Part of a small language model's weights.
Size: 23 layers, 2 heads of 64.
Each number is 128 + 24 x the weight over the matrix's rms, rounded and kept within 0 to 255. Layers, rows and columns count from 0. Numbers have three digits each.

# layer 16 attention value, 128x160, rms 0.234, rows 88-127, columns 0-79
143144112150127113100109120146101116097117116132110138088152077136116146132132076131138128142136127082174147127145139158118143109136140139117093115092130093135072155150082147098146115114153109125111089097117152148132118118107096114119103106
171168122125110167116148161130124113117192076101116135119110073157130137122113094150137119136141124139186093120128098110151105099133125138124159105106101145115128144100131134078133156144101135099127119118146078088142109139130123113128109140
129121125143128151118140155117088084133101121146069132140140163085124138138105148088134128081136132127142106118106100110153163117165143109099150165120161153145126113112155133115152120125144124105120104173135182176155120093122111109145078158
151115088166085120116091137127133143150126143150126154157103131123136137112111152144113087156160132176162161125093160118107108141131137117150171145122131156129128097083109137111117134116101131163155132156111132137116123125129113144124101098
140132162195100095118139153101154117167136133113127149100130089126093147167168154170137181075095176126101146136124139133111165145151140076117130127125153119136113096125130108130147111076171119113154115103187130113164150114108149124165114178
106138123101076135122171111151169116140110132147103144160143184117163107147157108143108148095102140143112116154086116129116104097151178104130139134137128115140132121149114107146145123140116107101159117091135128139134155138123162141121143118
155139145134120143107131171122168089110155144079123122158147129090102095140091114134118116103079096124144121098102114121117134110096114157102124086112150150195128112103127122130103117157089116134132148130110129082146114137165114165081140100
103128131154127117121122105154106148100071079127124155129142120163162122141135121164153137114123153120103139137108138087132148154119135130148133113108144094158132139097130113112155149066119142132131156123133142119116130119140109137183111097
169143111113123159190169130110177143129155159120141068115139134088133111158170169129164082105109085115109104117083092123119108177122087106126104104142145132111125138154137142109160107099151144140115138120155142103113140152144108118122177122
147100111183147106111140136154178137133148154109116151135125108078095207130148102135127130088164148155107131092142112130138122121132108156160145099073126120131103149106126132085109079121131105127100116120134141135121108179150103108156107151
144161044149120099198126121135130131144141120104102106134091156107147116159168103119138096177099193154116138106146107138159152087162183070123112122106104080072110104138101081087124105113125125149118167076077140151135108125108133173118109118
124151123169140126070116159115154119122106159125086137121136090140154106114142119111187108110149123112132100105125114101119106142124105154103144121141152189058070167065111132136129115130091093095100103157123134134143144141114134141103128140
143106146109154103081136165137092192121160088114185113126117146130106141125095128106102177164112101130133140134145122108118148179153120148145129064097140131143139126157124114167144123142102144151123078166142137149136130146149151139134144096
116112134124113125173158136116123143100156101113135160121102146108119154082128136149091117159134140149134130154133101104172128113095171137124142146107147113109116139145138121144113126079116143126153161118112124142129149111121121113142117139
168146167129121133101121162137140127143118110117128136102142122099112148153159149145137157119102139137151168056121166157126126170126102193132099117129121092156135155108077074127133119122179116106137128092131117128153096154120118157154108163
110170104103106093143103135110147112119124133154122169190117166092147156091130111111127152148136119119118087150195143151151119089104138191125113154139125129145158081130132094101102125097108151137087112161134093158160095133112144111124161103
103104050120101130185184182129111112142137117108153115127161144130156112171114144139133134119154138165146110101139127096112145123118139128186129116127140140128130133135176107091126123151162126171127140108132147131126118145133142117146142129
115147143205152099115094140126136113119147091117111117086117091154153123166110141113153130133126137120103146185172087141114154107135141104119132131118132134135123181133097107134123168076112105114150141123117132106145126136132165112084148119
107166109108117131127136134077147083168119138131161134124117117161133122179163154088161121155089117113108134108149127122102119104143106126156088118104140089122117155142152136138145140117151122091122112118119158112096145141103133097124129097
190114152132120105113137150162102098130164178092137158098140085109132150175144122146119066120153139125147113141121115122093115100109122134125090133145128125128132163161172116147092147191135107126096113100116099131134106159126105111109093190
144091098149117139131157129145134121125101175104106147168113106101142121131150156120071103094115102107107111121106154108122139101120143144092149156104089116096126112109155110134149176111119124141110086113108117174093161135115113128121143151
123143136122142151089136167116105127098146145111132144113123115175145105164139132150148131130151141127091114116142139135125122123126135126173146121107128072149115079105160082144090122146146167129159139091059154119090144095124144131139138152
156167136155087126219142167149138140138096111114138117179120127161163143128153157159142129148106140119131078131132145109125091107142144135082132142112137140110121144127146119065104139119150146150127204108123147125145081114127142153148119084
152144147152111121180132122156141109109149196172115132151134116121123148123150106133159132131132128128173149073174127122120108139118138104168095178142095128085130137127092130136106140118150107100104118154119142146129149085136109126137122119
134146165084098132127151147189104148151137125156140132120113151106111121112125143118121124101124129064118180147164125154112150122156098145121147115171123100120173097109167141113127078129114107153124161138114168160140116090100147127147114151
152137121099135116130093154124141103133114167116123109103154141124145122112108119148153126160081138156088137133129098093111132142105112136080087098167089161140140092094123098137155096106132181063148140116100120159102145096098137151141128110
150142134126160105107083055179134131142107148159147123112098132148100156115142149146139118163139107109147113168143081131144175127111164119208122136117100089154174159126113099136065089127122105142125125145123142169112148170136129111114181138
136140159081127112119118117134121121089098163133141113153103127136137140136139094144135118102123122104122143155109155110108155140153126100123115131095129166106080096124122133142128084114134127094095096088135126119134132124172117107218141133
109121120148096104110127168123111135105179151109131138120126135130117097144140117166144131098116102110106120103122073137086156054146129144163091085119113154124112152142113108132133112132122089151138096141113133194162151100160132179087127141
136154113166132102139145122136126129122121115141092094133104100177164116163137098110127138148153107162138155125133096127145196107107102124164118103146147150119147101112112162093134159149099113086114109152169087106125113154134138121117115162
122135118132168119133107132140156113130164167113138126108160143139093142116128087118126130124157101155110159123123094160148112106106119067132082123130148158133116113136159094144135140102169129095125182086143087160087111132117144149124137132
141125125115141125171120120175116110146111125109134133124108121096109109116116108099094108095124155114160113110103144099099133114128136126174159108091089073071098134162101129130132123140115146131066159105123105110148103114116180131136163142
148116136110147174146130141144130129153153115097135147155130125166116115144077148156110145154109148138136121113145123106141173116128122144114118135145122135123160146134172171166126118190120137136104129133104132152141151141140111166122120134
087142140139109087127135157136141134155102151114140133149069112099116103134117152119133152120156139145108147127177138100134086155132131154155126087152156171132115120145086098133105127128098162091185156140114119131137116150121103127106133164
149156126112135052135141099151149105154112173131132178177132153123129100157137113129113159152130134142120089098141118103132149115155085151113105108087118151139114122130090125129126122105114161110137101125137126116144086156115174140115165104
114140125128096133142138133126081133114152108157133106108137099095145098079135119146173154124089149116116152090148119133119115127117138136131146155101199124065113140137120139094129088118088124087128147100136132114127138162085140143135114140
132143128160108123085130108110146131137117144130117128128133140140096116147145127116086144132120123120087127141079099112119129090127127112106112142127152126155135129163153100115100168141129106132102116096132152110176152119100119110110104132
175133158120101158112106142106150103163162134088158174152135087103131187113150122130120087125145144101132121180055086136134141150078083169154115146199132125108144194151077136144190177151152129168121126120179106120149096126138085103103157125
141110112103104160156137124147113130108067138087110139120133135143128130129168110115147100131148139168172160155112154128138155102111115100075134161094095152116103172123106103166161159094188141143178096147156123152168145140153158103127091137
133137137142142122160146114152071128115131136111109144153130158151202158114132135111143104069088125135191145119118130121109126102114159106128157138158169121123122155147125103122143098067131134111132147077104101123174115096123115127143152122